config.toml
head_dim = 32
attn_scale = 0.263
init_std_qkv = 0.0442
Each number is 500 + 40 x the weight over the matrix's rms, rounded and kept within 0 to 999. Layers, rows and columns count from 0. Numbers have three digits each.

# layer 5 MLP down (transposed), 320x128, rms 0.237, rows 195-202, columns 0-127
467522450450430463580430487477563495546460489549521533482470585516462506470547503512497491471513514460511571489456520525543525515527572491525455473484453501571560598493516566483508505467518522530442550472476563541527510490523569513493482465489481441541460514564494559513445480496448495487475527506491450482459512505522509504491473521512468485447570554446543514475496502489449566488561
519514561511482468497467462531552496536447474481493550455506530572555501486480521424495545523534478453452508456528462485480516553445488525499488466509558551467552531449492491556485503499484481478453462493485522488511456476461532484526491499456575491585450558505467466463510506465517438477580514433474479483522459545481504526432435438493523494393432456541592556465489486510443530483489
521518537466496439447460534454543546445504481452501445462551509522450516459534531567505483437472450486530521435511491476519524506582526496501465541494554577549543523451503493514538523515497493537553552518482509486455428508503526519392456466524454458519507497505539526515484478484483496507577502534400621538439528572560503519563525476449566488465505517583542558508489492442487500556554
453558522430537492530468444486475412476535505571540581514545511488483501532479558500484444530517516488538493548513529484567472590473493495559512475485462462496505554553500514503507470520559473492533520588478479476393532519567482516522502533460484490543478500506484539503422549517586422528412511474469535483507520434448479538499468451557563569436554480520519451512519541484505427490499
619556549629571524551464538491483535463553450545474516548515489453475527449427473462521493518508481468500518408506507568529459501419492499526512489467454505447534557465579545493472515466585530443499376484512492574468478516566426408481465438512446424499438522454467545480529532441507548478514461470501481456450547491456506546561541475515437436505572485574574508536526483431462439507508
441547572498510488537489497538436486484545555502516433466528461456481475490452525480495456433475504512489570501544464560454537476516468492473488438540456547499489574473451503560538511526567501481518460508489468463497492466484448496464549555528485513478505503479549485445508501445458462504508495540475478517471504509527462546535500513539480401449475520477439512546423533505420448526441
512518515549452428498543425446440513486466481469492495516535539568460468584467488557557485499559473575479535525557473444463494516466474539461500491490517547529542478531431486470456511449507480543454484486407505501476535395429536462481494523532512505572483483413480439508484501503559557501491556459491457521465453455466406496479485459527489568457464438517455529550591504378454491524521
515486495466480506551539490525530517541512538477524483494494506423466564504440534495450485523493524523446481492492406448504532514408506489515578492478489440523513508552477421492442458470488531507506470438514502439436536447564557537451553498622527535484543528579517556581500545544498526513485530453482491462512496487448483478515503459536526433486516506406531476472427488472430531563537
# layer 5 MLP gate, 320x128, rms 0.372, rows 196-202, columns 0-127
499536399472508526501502476462536517496485493466548584576519451536529479554510460542535516582443487489498505490517481476541542510517559502507455489531450461506455471502561468489531466464553536520504511471556528491493460531493475460494511532488521481524510552546503456510492543462483568478444526467443548431510520458469512589526440462503488505534511495466474446453570557544498480438448
451496485477561520484543502491500518467538493531612510511507526509498546499506463577504571435507509508514476542469534471472445486520457516479513402616582612540507478495465571484511556468554529516463446464470548463520483549461484494483474472540572579470509525521517543467467504472412495500604472469533480570439562505498429560457509527483515496421496553526530497516514504497584528478496
523528495509552480556449546535476508532555498468523573562492555509531502559429476525454544522504482466500449613485548506525484558490565445524427575494553518491483490555550513481564423479507554495471476568502397452477428485487560499520482458484501457484514525558489537507502503441515508482456544510418493450467565491498445453449510527488553488498459502450470500528496509527489597469499
451422519432414440484501505512567516551437546505457471500508434518551495482506516533555513471477545497496498568537463506475541442579522540479484575550552568570460453505502497457515504433425474513547529507437449505568508539413524488510451508445541500506562472516528450465515516493433451499508505567551458557514456518489518456488430546499535524508443518465521534535465495573496475518451
457467506509483503513480499528499558511405558518516474454513508466518510483573504461485456513581477522458555523477530492467438460497534479466461371533509464540519513484501442498569416498551525410542478459491492543494487483458490462482502489455505493454547573477433496490494472465433494528470463529479490492493523445563467597494566457480553506513540500420454516489424504506460517497484
515470492581495431573478527450539482540483576495468487420532491488532489517442544452546489500460515545505495580474509506559472550541522505521552491527558416462473514444470484482509456485532502486459556533537437493537600475551508432511606591456523521519539494544497541473493514485480509454554566510472468539466531512497484429427570506459562478550465563496484449589516513521464426456562
467514544533468497502560512522546483553548447484513488415465509453522514458538503507542517508487486495504455487451502466446490480609513449472478487567498539461545517490545503460480523571528546451554463486459541488529524578555438381518493477525535485497487593504471458445468565485479512536409563546447522482381481483469555575492491477450471500578549457436502466437485554463500502493486
# layer 5 MLP up, 320x128, rms 0.405, rows 196-202, columns 0-127
470492498547479534527484521471583487496406473451534569459487414576571511529465525538498524545509481510549493458493437510525479505431487517504503544533519424465474487514534447510464563484513512439547474484544526505531454578446506543518510503487462527494462508511536433490461475509545539508494487453457468537489438493457551505482505466509472551524504518502526461428518555576582480514478
433537458517528426555409514472467600482552553476506453513491452502461560406507456520499610487523486534473498557475484458492431466475529530485477530498506536550487510494493517564541495478480456525513493508443521516536467462548434445481452463502449487512579496473544483526504494533468506470540502450448486489449498442470493517452475566443518466471479501552514432493576553487494504464424
492495535522468436581487513549483481506569541458528497435461534436407458467525493503512445506556520487465468502484534501432550513473540548587511507517489512560511445451562474491503506521568500586600492486520447537453451469436501549519453503515529543547410500480439487528470446512559531567455483504448570517496432493498523535468438560558485539521500521478475554462496473459452470587481
433477467479496519536430431566497483462479505579501497611521532517504514559510571508444409543558554556545445506472485498531558550556522504469519482513522500499433526484470546505535485543396502526520544545487535498564585581500453580463555451493519604530549503423456507551515468483531462481513462576566506489507489547588544482477555502506492590531602550501404476520464549527567535521554
500454430494500498493534488501446505488463512526496527459540452453524528515536489465553500548529470529421521500524508427453475512508528558490472480543468468553466564524527441540439443548526506481502506525485479497465457480508520508497547534443496419474531582454487559565479525456467490527424512506448508511475441431504451562516546474422497478528576534517491478477493522473499501511543
472527458531426508486524486474512445503449535478470535434438429431501497535490503500464499494464487515491456537500426526563565522471599486431503470465464444488425523449511479508384492511489526578489504477517459554519518453505460411388485497555424477444553533480518521525539480494595494531543506479452580449588463527594518524471515531459476544549502561485443496436504501551485407466507
457566521464384505536529508500532519495446523496509489493538477478496548508520472516533481451502523546442406507492484527488471556475454483496445486541454495525556542519495491453564471477434513500402418516445458461505513509460482513509431505417568483493486575498473512464490507554440482514540534669465515527509504525498492537540510494479489482427472524470480517534447486461486440470559